Part of a small language model's weights: MLP 512 ReLU, 8.46M parameters.
Each number is 500 + 50 x the weight over its row's rms, rounded and kept within 0 to 999. Layers, rows and columns count from 0. Numbers have three digits each. The size before them is the row's rms in percent of the matrix's.

# q: layer 5 attention query, 256x256, rms 0.0724, rows 0-63, columns 0-63
# k: layer 5 attention key, 256x256, rms 0.0571, rows 0-63, columns 0-63
# v: layer 5 attention value, 256x256, rms 0.0562, rows 0-35, columns 0-63
# o: layer 5 attention output (transposed), 256x256, rms 0.0839, rows 0-35, columns 0-63
q0 120:442503344481472525448489455432440516483572531590491495516478477576521562399451506512458596494452568484522520534623517453540517576520595512458452498440451458554518463603502499431474491458535592
k0 080:481559512481368499409534521556447458455495500408471485613518544494513562474451408517440530531509511557492471438468400526503533543448559488472372529553484438506504421560463561481521544572460510
q1 104:505447446490553556559461493431458486442546494518472520544472581564513522426411502481552480616517620544522491531541558395539498514461567620494547526499457355515481503494474512459538471410450566
k1 083:455529507476428473380459482515499504551504510431497437574529515562484599462429477560428415592475472551562425463461533542546577436479570397484458502572506471486527458530462566545475509551456542
q2 116:427554534533424583519464565566500456485434488436515457489469447516543539448455436511415480582455511518471452412540527408549461470534503473608541569496522522542484508494466481409482501468498563
k2 154:479467511466436467427612417489392555479387575447494457538490507501487483580483457490390551570470522546448521416460458475544450553531488482470491545479528452506547412534579510457480531518461517
q3 121:633469450568546508553520488490589485481496483498608507480506565527448449520466507439607473530528546553545475481484501513522434459575516515363438523517456543462452455519495509450576496397474440
k3 104:539557525604519451566541495569533484450602518558526467522458497499409439473512536501571421535477447480561507540510603534463486509468551498483546441494482526571498545508457507526337415491534500
q4 120:471580589599496578532496500575498411466376487554474480501453517451437507455409469520555434617467506513464481497502525589509438500614460468538625536511475524523525521497454495370515453466519471
k4 105:496560485460442437400544450520368509461415511477502438608560528535525515496482419487398519579483454534509481440493531553521487559498546453511416540500470401548492394548567506449487535532423541
q5 108:454468506490458498513498496543540534455582486400383452508567435491462474506524591553477455578496416457503497503477464471471467476440569471528478510487574492574512570470424374547467561500538516
k5 091:558393513533512422591574489523553542492570622501507443490463496485482467530487491509512505492460462531606473509563486520397525467509499521465594484537533577552491572510503430500396453537538467
q6 142:539498556513487502534515521523465514523454513500518460504489551412499521597570488466546386513559478550535509514396446554426408437478475471536450430497475525510446458479564522487521509521406503
k6 093:504478453555581478614463583547646519548522481546568509404454510457487487493468548480603514420532511484508515484512544463491471497514478550514550497471523611469573556466482491536470483480501475
q7 122:515500583527538472586489429520489508573547447525556433487523515517480450525511512485601452508574503516537503537471459508428468440467530428399434488532526525466475548458435457456546530441489471
k7 103:543521482527582429613532531546520520450556506527488485472445493481449424518471506521615431526495408464580520566517551514434456484474501507510537423580514556510509549484459511530454401539518464
q8 113:464490481461480533549562427463545540523539488474520513455517470446477454557543466529541619412413470453563544585539524624347540493504454491465554483518497519615476515508590433534454543511560462
k8 095:588504484506555523679441507532605539484585574516495519465459479470456469416515465512545537465504443518590533556533507460403530476500484533467608442472507537531432530476503439519433413508515443
q9 118:556552513455585491517399507498436403559413544539537504486468486439626526490525504489489472505526450554435448456507435554531478492525485411532528486530504562534468485461445520456461535509447512
k9 093:389522499479510511413423515473425507522439440439545568524560455523516585579476509553414595517518533498380531478476462482621473466510542482456400580584500457454562435524474521470591574449426485
q10 132:506578538501516541517468498481450503493442512513552454426467481498510568463485386466491505484411616500392430470504552472531526493550572463546557541499464434455600513571498518477477429492492586
k10 092:452524552507410517322502472509457375522515504464457476531517506547502545477466473532404519565526496508483514448475432541580503508501507483484363559546472364508521420549502508463505564469442559
q11 142:328595467590521552505397504534438499522451408469477453528479536483476505448545438466517527536498541499387469533542572512471499534550504434647532535426469472471511513555450495489398449505546513
k11 093:515530514397383491401575494486416488456430541480494456567521563506499530502434466490409603578506478573488473419463436522518488557538541436502396598477472431506519427562508485471509544533474468
q12 104:433536519515437558595500550511490462541407500479459426496488438523477486469479403427557561567554537432468518563560481492465484542543498535502535507437483469516542570569551495401426464455569414
k12 126:544551513538452521400534446583487417464525566520516411589506518526458525398451523619409444568452474512506446429444478513520496515483627466448496522478461415521485435523500503466452490515419538
q13 096:437498375450436588539589500475582514483589499482574508496577480507508552518487468504490555533418471510584453446546561489462547430463430516478493512476465527582537512500632473607483525542509559
k13 073:534423491543499545683454550509529578513534512521456531419464441482516390473509571397526535440503492509528554568569491485443458484494411509490625464468558601591452542445541475457454485456497467
q14 102:532505524514548493457527526497451442530444522573541530503388600509465484432452449488549484471500606528520508503564474437607519501553572513474499421482443489434524450519490554387505414494470553
k14 076:497566517488423500354518442525418431478438451491510455615518501536504565521498461505451446572501527491474437420441490504619532563455551498499356555520491405486541447574463579483541535487446536
q15 146:476457574552488515450431516483426454401467498454391476479475499530445513425435442535449529531493588478452507467523584468623490536590635557478569540518472412577577531553524474449495414434547563
k15 109:529545544440481544366461405471534449518484561439470501557544535515508554517513438543367430580464528470642442426483462531531529519448525423480445542508484427497496505495482520528513531527448538
q16 114:468512504518543517530452499481466474580412422528570450483465512470527496516495427526504523508532564551415507543536509529483520510511552429536606486521514527513598519540460482488449459480539448
k16 077:440592480447442477408435449485450430465471518504489476525550506508534485463524479502486553593524442482469443455467522481576414514518541454484354515512409393452536451497464438484568512519417498
q17 142:452565541516477433468521424517474483414531529456439547480531391503411492414474547560426518544484414438454505509563506512519538524562554452526462540566491486499527494598408471473485541492619522
k17 123:565441501464393411397581488528475482477475570455482476621590563499528551503378405521427479482477496568578449464508417562503557519462535432457476523503462460552480438575494452427481498526473514
q18 087:518464610499627468447497465505478524483446511551426488534472480482442476520469516522596544459460546606533521528495508564584515550552464489534546473506552451476508544567438534463520464428513480
k18 074:468567524417453494316521480458483407485436500464481519524503484520499533502456457558491487547553587562442470510449543526483528480476519489564455589538406391496499482547480483527566486553404473
q19 110:547555540528501511437461484539490529449439510482564526477452516454436507489492430530430570469467552514432433504555528544506475526505521444571534511556502522436606505483490564516432493543526519
k19 089:425539535466407492423472415487438441494432485481470460659530496551559524515527494470361530521523503474491466458474471535610518480502493514479392563463495373515507467533500426470504519489453525
q20 107:528421463518553468508409517441462485471493563488506472484524518529581581415407445445457509496515543526443461472504584555550498509516542476417546565558505532525495513479456523512576555403449488
k20 088:445530484444507556392522590443437526493440474420507540539603473530532547469462490538500525533420537522497531540457498541503562459498524517474412549473472523475505502527461593510519530475514536
q21 129:473514509523493488488448493581446474502440508469459456504494439467448533481515474518375539567476472508344446454512513483527452509459566462627548528545549486522633471503435521493429497503518533
k21 086:470503528433379464373517450447422508507463498466482417615562534538563571518468398532435517570513516534478467392455432520585500531493545474473406559456501434499473470589535448475538571505424537
q22 088:569421566488594532533482502482457498479539549552488538488498589514501499504433511534471442558513580557626482454491523488544466448515590513476454532505478511504434549458454552471595591407410460
k22 076:442526465471542436334527536469530506497449492455524511588496541477462561467444437569552461532425547535525374503483531473496588498502597495501483510520511521460540481549505490538504540475480527
q23 105:504424592480514522419451521547432481475654417532414572544400498515504467505367573535470499498487559536552529448556554395590534513472503545494544519455499346468519486485341525532534506443460561
k23 093:467544549370513577366521494424468537541359458434434497479532537510571554539495468480461529531500580528430395492470434430469518523498498486549436545531502452454513475488513548520686563500488510
q24 118:527434475473490547533547566490545484607553467426562451462514509506545519511536457546544545438505412416492422492500486551467527427474438525450519505492518591454563585452565528592546557562462471
k24 086:528517512516552551638459516509590546512569532558489534407489401532491454509545583429548524457499476439448540588553581456494477452516430556455561455503494565543481538432495506487501389449536476
q25 080:542439553496607468525400471431478458594488478590491505527474581498514405516517517464611457482570585599543497472494453529443390468497524494466562463489532531480480487450448509413514519438385472
k25 068:457562484430510479407505492481450473459462484439496475556515513519512587527439453592550482619521526528477466481464536462581526527516594467493398549589447490464512458512501577548557485516402516
q26 118:459477530555582503491483391479423471499468517514505496477495506513532578466490475508442473476488570449400564591564500507560563592443575462460528463487543560491524495548451473488407455546586563
k26 090:455539512493438467416488460528456442472465468477515570552570530486498507515500493474418520435549501522488500482500416515515502506476476496535356472537448449408481468534482493499550565492489519
q27 115:467492564429476507500503545542530482529526488417501489521480513495502515505491475514392435582470485519492472517450490454496484396375496455647495480526616529510520538368487507599501525554440556
k27 151:429382535532462371490447456475545526563455541546460476586439493490532443547540434411415532562523519465471432428489501530514500445546447506483506534491533527462521568557545420441510559497482523
q28 104:464530424494573419519510476494517529528458480543574487510529550436465471519590459509466508588577500557480402481493455465500455492440592468571424375539475575486567453502531544541502506501479493
k28 114:512514519556418412498513467565524488471564532532508416632483539497415491492486477500541478516520403492576509457531568554594511488471543485430500546502511520500516554561416447503385434527447515
q29 109:464460610517508519400582521535432468511655496521410528517470413465458474475442526506414390487424532525509518378497528514593521446526478571500500481552526467485410484475493574546623496500496540
k29 105:486512480430486550390459535430472510568431474448462565448545527499562589485510466502481498551455593515400465505489413473492531508491480474535420510515473463458502456510540547476644577468465502
q30 108:449543460514396566454535512510567466475515482429488504493547452474463574476455477510441547489375438465470431442552560478541500504513491547549601497444484467537566534495549477570475491597567604
k30 096:557423553500461559565493459509444548518499551508398495498540469547565442536515528360404652412483533524499594432574459518492465511502381481500529530500541513535409475476582477474465474502505488
q31 109:596412535510576483577450460481623520445499449473522488518545572611530450496429549507547490557475533525561529528508531435483422525514575505529598501570573524565400555467444451527529525426448468
k31 122:465536431534488453516538486510556517463532537484539410536465513475454440505478514527583468522494440490625495526466633484418537478469528506453611493509489536516497550511466460537379420525571504
q32 107:471483475514387478611489549489570582439434492421515483467509480474556578519507456476510586571585453419385425513494489417421406569430585553510506548460517544515553525566566475482498446550481561
k32 103:577493492605436475524543464612560498500599533555496398506522476528445469498535593512492493513487422520582496462497547517590471491472503512464522495447503516500519547488453449521376440529560527
q33 090:474524547491346533482564557576557509501479496380443499478489402510491460478450511510485531492400398502520491469521484473494440475605461555529561540473518487576490499521502474506486506518566472
k33 072:545465495535492497558523480529521535535449572552391446417460486504506428472530492465488501429493561496509535460560520476368441557458425501492641464409534530527468523465560459456472500503560456
q34 106:450558388541338517407507542451414563426506580496487563514472422546538554456455475480466619499465491493483502437580541461564557535514513516465458568505402468486518402557499592439450505475504540
k34 109:493501498436407607375608515482452508520434461404488489497584503514548571456469506495417521465462548569465473491475380502536512533477462524506448532458489429507524456525476573512608576515480510
q35 121:411591433518445510478522521466409478614417460523496512515432479510431522482584443498507559512503513452415433538539525530503508507461477449614446500518459478454604482476571634470462528489466470
k35 082:512515572481427504409510495511488485416465492434489492616527477577512546410454444549467491573491472563440491499433460544635494541533550484473445595518490441523502420566495489456567556495414541
q36 105:451546491489515460447519501509501515491536426489463404587507477480452494541557499449459523459577450385500450552461484536527540474428443483566394464443556510473498584485561501547471553524574491
k36 075:497444573531633517642485564472516479497565510544534583407433437437517432532536578459485470445518498463472544511542472474500488499576457546514624486510490577543526552468562487561479443504513443
q37 146:395606436556526499429422475533364425493430454540473500493453464505459502398502484433431463626527480467386476558591493565527480500578445407555421519516491468449575488531422562417466489452485469
k37 096:461478519437423483373527542480378514486375444439459537592564559493544545519445450445413514505492499529448485423452439547554487579556520440548402552488473449520489423555525562448575602509420537
q38 095:591537583563491493478484492505407460514496515552521565587453550461474506485545523475517479461523535544448541512484514618508476546507441418518462537501475459436380461471393610446523562467369440
k38 075:444584498411482457387511505460501506496397442466543539572488495511555549510421474565487533551480523529490441538437480504513549517539576522561444525499462490446530463553483519504617571456473498
q39 091:449534504517444470460547486552505554443530513445378499480562345555525508448470590492427545515431399409501558536532468428518536511530470531442429543470554498500510475553499397464476490478567540
k39 080:528398521500530528577591530484519501523505561526462504381503534441535470532533483486512440436490543526505552459528416521452477538499431515540537458467491607513483540487597534504514508531501507
q40 126:546513440478445499566483502519473497535407554458516372496548528489556646530525495474508440476600481426424441587409492469533437465458535483484455478470498550500566546456552525512563458507516493
k40 088:528472528565596502639465525565539521528573508538543537452513461479470440547487600539537447442487449428532516498504534479510454510533437532533500460522546557476540572450488481463453471490548511
q41 122:429531460551518519524454522455495464543432446499542463479452525561514537429499419422465581606528595542411447494647547443539475498531574472510517526499473510484504445567508507472444461425497484
k41 082:498565510457389479353542484522442422463456495460474465627533520514495569458404492571409467590482499539480448410440476500595547536485559458461415558498458423472503430538455530473482562501431563
q42 118:438612467527418538438582477504503559431551506508526609517482451517400548397481455478450517561422461504511484489611542506581512494573524497535414593474401443444482465529487538470521496492539559
k42 116:508460543505358436395595472553393482481424484485450465637504545539500464437464472480405485510449475593505481477487405633496554550478510481525503547471492495569514416628507486406473550505476490
q43 108:441552579523488482379535561547377462447542484520409575543423500476482514449468552499469422468527467492449542483463543580558451557528373494525445529473504418478438528438438581480537485509464504
k43 110:478514492402461544410519503476426505515423468468465577491539518516586544499457481491414534532505558537394498482476444487530521552537505487593416537487497467465506423536538510488644591472521495
q44 122:500493550442458518505490557458459530556501561532479448512481441485574467623550450415512570389487485466508470467495467457423510467467476492503493498477496506545533508487580485483435489519440496
k44 108:510465478489600573584465548435515534503501489518513557330511461493540546497554559531488497479515544480442547510512434400496470535528473563537522489487519522500546497404538537506614559434440501
q45 112:450568525439472523476556551496478475568467363480585462503452563470552545499500449479532585478503499546437447584558583474487440432516515453636506510489510471547453534403463598558493523500481474
k45 098:502556489403455530433458514513492522470412471455489518598488472527513507331470490524428560564483479563420472511476532433512453504584489503528498558519520419496522426525423501530585514508525479
q46 096:597449537557520502452416549537524449543449420432543446473503563464522552527466547470552495416515487547448424392460560575486368507554436546434549497514488563480388449495532508524541457518477517
k46 078:502512478521596548622437499465593539548568494555479570392426504460433477542541552463521519491550510458527522555536612432498495474517413524518564473472540538499531533446480498522508487477540465
q47 118:536520539466474553501523565466410494540551506519492499515428568573554528443476412433527483493477604473532514476513504451574524415440515549514490442462470505426540569464537592450553517507438506
k47 092:464542530463516552399492440487460428481484488476507527549490467521501520488524528498441472646456492486460495484421503488578476540516568494518421557553517438449561443490477554486611542449457551
q48 098:568516550555503531532491494501528446533537434472479420500494480499378473581550534512518476500486468557493426415498529520470529431569446545471573538523511477459510439473488483546496567520529529
k48 075:557473495539561529634364527468582564525551555514476553390495482490491441475535547462511473512527480454547490579586489451496500484531474461448619479512492546582511553444515480487469470457515504
q49 095:475473555415440517427505533448534596514489481480435531476472445579472445527442544535592579436510427440582510571520476425395479547520547564419493554411481448500558601535512503495498482531500505
k49 078:479444516538571585565462494487569526527562479544463494342494460497512460515537574457539488449527492484487499530519509494468481490472430559563608487504504556507464519408512503550523476508566457
q50 119:486473413514458532543480497544603409516482475489469408568604523476427506564513538521497475512449432509541448455447563555445438506466364507559587443477523572547507504464571503585503596588489496
k50 080:588452500578573520633438560527575576488528533516540510424467495486511392549574541404578572458482511512523556522542546487411472408530431512441560474477535562563442564434566477493404421485491479
q51 106:435505493489502537498532470465540519433521462530415538544551514545517494466490506468541549531418499476541569624582496529377519579517468473524536516482513452600355582549500449447388481475470455
k51 116:494530487450460478460538547520523474445488545430529481592461523505541547389382443582448527498430510594543479515504442480384562510511513526490523519516471514520449499576521461554471536561455484
q52 125:440597454540438529499458528607479496426440492445491504536509458535487532434482528482457551544498489431470488516526485472569468537530488473616464586447506470475524561489454531441482543484551525
k52 125:493456568406441486403644451484365531478416490437507451588506508552530462600451477461418512515430539526428523424451457523509491528539488477530459523462529425487503458538595500502493539583501517
q53 129:511519459480495471508424446492460456435476551465493588520538460482565511404494583511392520553485455588444535466527474510554427595543481489481546512548518428533474448466401473451438506467499533
k53 117:388459456428387473440504475483450512546420496468515484585566573434532575582449395562445442423476560482512507431473483533569524474486523493475409553466523504492492501600546515457512540510514540
q54 106:561509411509518512479520550488554570361493523555525579576495536558499467530508525475575539511478495579619483442447516517497501539535485492475442510465422451493371467550541499514502484495449471
k54 086:491517513550539551651536479463560516530567510513528493407426426458499470495559551505556454493502490463470506565541554480465484513507440544513655482486506508549561513443506453569432476529565447
q55 093:526493487570569449476501459468422497520529486567517517506483552523516478504559496504546450485612545498483528593490432507453502541452461495449454436573525480445511499476488571474521507480403432
k55 077:472569487473491531402493537513497420475470401466509528571541489541520563494433541571539480517514442471463491566463546535596535524479577531569430546539460471439518495560421573568579507484499529
q56 130:510554506468485541548526483519606542466450491448523496506510525504396448455512404503516568593428527549523487495505560530473475467519546487692563532479505460545440544504521455523430533464563500
k56 124:507491541572460407497543439534523469414555622512514417600453534524439456466472447502482481548497479521605466458501549529490551464478554487423555521470471489514502508569504454500415454525476541
q57 110:414449455460543486522493479418481533471516490488554528482521526538590555480402449501508501609507503520509476514576501351528493505524630455463482465520442529557524481526480469456461467449491496
k57 084:487579449469370458405536495573441495504506471420478427624562526482494539407447484524512506475467452536501455437488488541549497534407553458475423555459495491493500524548370495532442559530479543
q58 089:503535568507423528489598552478515498471525516404564579474516467479548588530456583581473515526514425439502469483444441493532464490443435534510507509493494519514453553411516534491489525513550473
k58 072:452452488531554494596475473495563536502516509589525499453494437446477469472545524453515468361452462480523518537571519462509522458504427559524562464474598577511509564437521451549450465449516503
q59 098:374500509428397400474565509474560632467490458419512567419535478471562496512544562551452662482518384465471442509518524508426502516465479499571452552477526466572484524492526495580478608513563536
k59 080:521418518518492535630506553528608581499574522516489526455498463478459457450506484468569508422480478556516563542569484455477518486514429545481653441416489599562467529438504433553449450551575441
q60 112:541530486579525473519488472522459457512391553560539515454497544408529495540614460525454517470483551490357481465467478558471545572470504450573569444539491441480546435505531514491458474537491526
k60 085:554545552512472491431468458535487419455514520522525496641506522565455565537517488540423511495527443475523501446483504548634544475514566512448360554475473426443554460552496515471542541468494574
q61 120:500515560523601512515479434567523417476487451462462512495538492522472508408468502555469498574432512478456528592560538482476524566561511493521630486546538480537553550500405432543451472510532491
k61 092:499536490474446433413480415525455465471487547456469444627511541516522532538445467519416494512504486502541460476473568563475540486486535444486397506529457439486411480568514469447501477508484520
q62 119:592458540472566444513484450442543532481543613518432559490532541428402426553529536482598430482545474497530485484384486511482412503493574496451448489514474491526495473472486466462521500482540505
k62 125:544464506620521416545519507547563469470643524516557454521457502498440472502502487526578467498509455499652536503509518557490541473407587501490539456521524516531513554538460485543386440510501495
q63 131:400508469556434547421537532548480455516487457549518543489438476567573516388428497467426560477442504476466519500631473498516535548519419477519546581474519453469484505525463522438505509468467477
k63 097:500525521402445559376534510441414494507378466463455532535548477538564557494449479493431531513465555528391492479463449497519517527526487510528422508488496447468502427541549589456630588532457528
v0 087:472500484545558580484519517526475523530601474356485494517540520555518517538540507521459476486469404450573571521564386442406514557514466438500510498500448510523485483478580562507532419487466532
o0 097:521541607432501506503442444526516390481480461555544541486386569390534543543507511485456478512439524516451502458462518550567493500477474560568578444441549519590565391420434548439527577484500520
v1 093:461619516457510513497440450462539471514484535621527456482420529508484498659576529435450508412510467448475547533434512504539527525408496559497551534470492477505461502486537462513470480477598452
o1 108:562602424489478498532452570514479486492521470489642560559460438488661492486526457470459517515503528580508462407501459424508561548538455489536464440566468582490492501480441453444395433548521495
v2 091:434532495555504523537492457465517548585567517461434464484481348512578506490558400491493571441529533521500491510437424548511551374507515474454464544432549492492513509582692443511491532528448546
o2 095:541452537574451419523518578530443447477491514542522492467513542532467493429457550512494397523482475547396552467546501443466496562533571495542534408558488527458533428368460524428474491481588541
v3 089:491469531489517424526542470537500508514534476608466480383505554582541457515501559482454559497529421490420545505613485520530415530481501472423517547488531441584525500471541417424530543522413536
o3 097:524489548553499555477491530552486463468442505441549517530418501525577554522490467423503388484443552541489523492465510479434523520490501438530445464408509557562505438499485569434458439484480558
v4 098:519561493508473466488561485436570539490501540461462491463511457498494510626531503566466634474540578449492472560442540624624562523540521501434500495399502447488489482500419418513476538512515478
o4 106:538373504513531534549533551512450525538499387499449544487505541492547472398480528471443481489431517558493462376412435485476510471556515513568524571498541503484490507533545540518440568546503572
v5 090:592406545449488451528526533563495478476497427524469496528511543434493391403446469470588472499559440574610448518527462492559510411359491442522400520495369568525454511536484523422475506502498487
o5 095:476523526471442520540455500540537452525420498469495423477524510524441658564575531537536515503558661458524479546445492473490455487550563509509438591481502532463562477485523502563455580574539492
v6 087:506458421442438536475445449511550493528618456434560568514469482491553564536520545513482529535499399503450501466478484470430617489506443491500438477513502476556502499511521573477488551625506430
o6 098:445516590501552451477567580561454470607406478544424484472487498437463481519475510488499335493544488437551500495474544524554566539553449498539432467478446523425511511467518422496428482523543521
v7 102:570452519515526536520486575599512500471476457515465509485532672427451558561471583412477480528520457462482534443532560521544499487506488525460467534573485392538573531492510466517424400490433447
o7 111:454542434508433462504528416477535499501569495550580516488458392631445434496538564462506530457471539544536538485509479532458540481477532420524496532481497549550497448516467496484483522514492504
v8 097:600486534466462457545495490449482569497585498476476440438571576564455365463466439539505437442429472451588463493564425557414483535484477477502461408530555582478483547507490526454493529503464449
o8 100:425537564508558485444494534427511384610463476495554505527522502534539582462435510514543459491524423501485523584433533321564590437493541513525454546437384487477513480457505466556505436611557532
v9 094:545566480529495566482469555457521432471563434446537530533424510484460571502505496535391425466535539514569510455464434385469438516593446471597515430598515477417482549469473535568552432466547437
o9 099:504499526536568525490507397612498522482446634536459428477480514508488503531567525473591542518534440490400488498460505613511499512446484485448531530442529534518494488441465462431461469500484473
v10 094:461436549586620413538577640457526451396532458423490539564513552486429464403542476518522457543531477394475518582506517466509566503563538514499515483470526470523472492529497485492458484513434434
o10 096:448488397497375508544454450502555551469562436562498512482452437540504463688519548505462585579510589448507480450398526486433394509520536512572433533468479482576521525506457533475520583444476445
v11 096:465509524525563494529527562469543476463495510465534423453512536481456479471488527347512489468569520505427491541613514519616418559492346486477488444531439479528553509548510474439502451491465612
o11 107:546528483504437479533537475498464506536571517511495532484439429499579489590564520528478602546436457529614423465515437469479472461544515491487468521512453525658405505508510560542489554480446466
v12 097:457418603512557446562477559570451463522510448510506509478507596522495465417461520499533492619561520510514476462524458491467513525539446461452433531558493509533456512510602460521441485513522506
o12 107:539513450574530556478566463450444540483492481496511530490482551504515512562532508508467555498364555512486473506525516560528519433468534557458567458594413429572493500470504458542551546385467418
v13 090:493467484480388484477465510538455511488587489440540512555529507567479468484472562626514581508502398573515517536520494528512531423531546486498588495556581567441490450473542511607531608516490386
o13 102:505503526561644559569502440462429486433438558503511508532515473444494502486449421454487412567475556453498467415442567486513492522495515498549478482440527492510474558528547548482540508442448551
v14 102:491585412559529583462502557507512443505580527440473442429453561554430544481566408411521487502566535504401502388546550519531368485515525456501528431560481504520548562462485484556523431418493486
o14 104:438463487523527487470535400385467536442480565480442476527454438597543450461424560528494554516401465452523588607450463502511526496604430561467565433448551519455500475499586485427459558477424495
v15 087:429425378502541454469579514509547504466539439537496521461509535463533514504444542437512498489431509552510430529478447448434500464484406450522474492525484524453437454534485477526582543483469475
o15 093:533578554477517489412426496559514435464438574492444522470469461472470469499546491511492514363510525476530521438579490538501511551554537526509529497504554494522565611410470561465448488510496527
v16 096:440474435562526576464489510528606513382505526579465497453474531482510526468496516417482425494479468466509485428497518486555498456595591555515462533489494471586450473497567484560485428524521557
o16 098:519407475420454441471508457474495492504456404546494460457506459544430517535488524477484574508502495491523481619554389488441475524429539530570433553564561546405524670559480533538471498564489496
v17 088:489498574523494581455476517520514426439561506477491436442491521482560476547566494459498462500575495509497483540547556606546310519466461522519455492507540409479486558536507468516492455495483568
o17 086:516408394573469430448555455377584499532505504532500519473492378517511542483436503534565543490424390391460580518501473488498498557553470472454484547462494594544560464456541522535532502510472519
v18 099:496508506466475404567552552565515478573544358480524423491513499553478477534475519516503505530548568560421582458551489438522430501531459470562510521562455516515456541497454530505517595511546498
o18 110:502562504436504557446509386480475422497513571556506508485505488444534551530518493470530550458420453495491500502540553544551474475499537526504417555517510528520564438606558385456471594448412465
v19 095:476508530444513455520540497416408556501508556538565483433529470529491493541492483545496500463536440429559449566523478509535550542425508480547482519349389457588616546531410406483473449609537482
o19 099:512527515508471602486510489537552436496532464421496423558559493433479506480537549476517540484464517582516502413447478599522620526561468464496473460467545508518399416393535537545403588538465473
v20 094:484555488459491462567548562408512503486566517354491557432594378539543522452518529570551533489487472484326535510550507527498419610553550436480506459502466553493423532452569542562484472470496460
o20 099:485435525485576520481527471523507530506562570499483501543475433563375512504486518532491408490449554460539493431438519481490552337478350496394499447497420443516632510480529470461503469470471454
v21 095:520503405493467486444481460566509406548584450627581550494394640582411530515519514500535454530519441508521481483559505551536524450494487478537450513567545411478493496456508528477557519570513495
o21 102:441505555490486531539572432477425571542497531428475500475563484430550502544417539478482404481503554504450526557508445515502514514525556456525545526425512584534539533568473508409482507389486503
v22 102:470534478553508634491446511522553539534439474593444465448553519520459454540458461460447519523426508514442487445529446555544509476553397542499549404497456577509486489438534471515454602454421450
o22 107:589412551521513421513554486454488449539566538460627525512478456501643492554567506535510506411493473520505484448494486362511428540460505520412466468450552504510605542542474513458476438555534481
v23 086:454528447479493506518494522477457504515442504483476662512417524500474563605465464503461485475524435464512491463408538571553514533484556511482455441435426460420521623468426450514537453465485468
o23 086:483541488553505511477598431533572508492479542460509423475556548532477469390447521457521473466552544573411521498501522476481567476534521466513558460562587551504585500511515490422413502492459504
v24 101:465515455490509520463490490588534416458530488530475521502450616493531504431480492484471583483477515509476473499519426527417557375404405527514475455430584577439463444422583457613453535581478417
o24 107:499576468489483513507482497486544474488491569461556512481583444539533483530477461512494535584400458507514497519512536473543462605589591523536494522632473464524598464552575511546526490453520586
v25 096:551477525475594438494475420443474581606470493396517504465499441524412440481338573565507504509472534518567530539571435529485510522488508421470517451517518500516469504488431494362517485460482474
o25 101:442525534506424462462526621522523463600563461561416470541477482423496502487533469433527435517550378524495467424438547505433497485459478515515554487456566458515432512523487500521462459572471493
v26 088:562550649416503497480475444472549513550453565530458456467560526463448573561523469509503524525509553467438538544523544483554577454477475514519521497463546503531529589425408567653468532591477544
o26 095:474549417553479540508523532564448480452553447479513512486481555595506461510495507463502512387507487576494547478542531518576507454467556484516522545465511494404452483560546511539486492506561434
v27 099:473482514546493426528519483528439451497577479487575512545511482519456485555438432477487541486448538566504497438452548478497545509375459545554566504516519498463460638510545550521487536326485499
o27 105:493463478502470543505558497437545482516510548570480616487525458494580501489635518588496436449509500420504559564505501530585470416579575481480527414572454453502531445557549404445522571566531446
v28 086:508541470515520625497505444510479523656509530528566498615509390458511480518478542649508414506538444473518540520510464524530508560523531524519504462464457483408437465577509430485514521443566503
o28 099:494395493487485495613364499512475483420498568492496483487504574573488572446428505401480441521552532570517445431451499424587424386466534394480473531532433515487488575419509475529461475449554475
v29 092:447517499569516511466561534482473550489543469453504470491507404510554543465408563514554520461417458475448547484552518523604471536545589530474572521527498470529564443550543473457557477543451624
o29 095:512500416499500567442391496378571536556517583504482457518537521506448489539542514417416426505478471484482459541448460539384484457480495466501506469456532472422519580493505595594501520452514449
v30 103:453459523549539535450479511560535409524546588518523564546472505454490419511470453452351504528442448497417496468421554512538584494447499484510516463539477489533452467543585421508324521488477552
o30 111:537445457475509471554525506506520515491525483494482405568534492538480483464511576471503475559439499550484537537550483478546418475531584590503428429542523584462508518444517529477570489494560442
v31 100:531505549466468499500549567547373494543484442398522491512540439500474537491516521643483522492475504432493596485531576486471514504567555498561552565567471493531513415464464541544474423438514467
o31 101:495447538559497541421557544445499431488443514536453556469427478502466577562396420450503413509531562509501505474516535512399468482505423502500472523450422542487498504583504595423542501497505451
v32 093:518514529508517440493561476482541521560420518532462593590431462518490458468466412553522520526531517471514361480475558424568466511427480540463463480493464504457414425447530506530471510442515463
o32 100:570563482473554537532402493479480611505474433466471451495590545541502511456424475528453500499469505546461588480517518545385444586478519472470494459619438553464550499611456456417489488564575525
v33 087:507464547463461505547459527483475458588581538410498612549418487493478497506450504498463533619514454446471626503557602507560528559524513485505525486539521422507440469520528550439431491460479517
o33 096:505582547528520471492450542554560495484432473536464455591461594510489476501512543429487332471570497560542477484511504442415510502517528597500488559475455576541546436523501572452507465471470527
v34 097:407393487468498572446544544573500524443552469478463502436503424518520563486552656462513497490507443531480513389506491454472450444498458486460493584451492438436545450499490540471576528506484560
o34 102:524544505465455501512408470468476508504493539619505463494485511448506468461496429531468422500483549448488447525550487528514497538530525513586484571519475527582532543453516453537429534514386486
v35 103:489508480478451520444477527506525492434567503538494581520450613487460448423479458480452487533488509534544462603439490523494607464475550559435471408551506577512423499465571521496437507464515468
o35 105:556486482494496394554510452533449570514508531451491589571474453581539471502542517525501528509375497493535533517463429486592556448466479560591458491543431496452471494493374485500527508526503522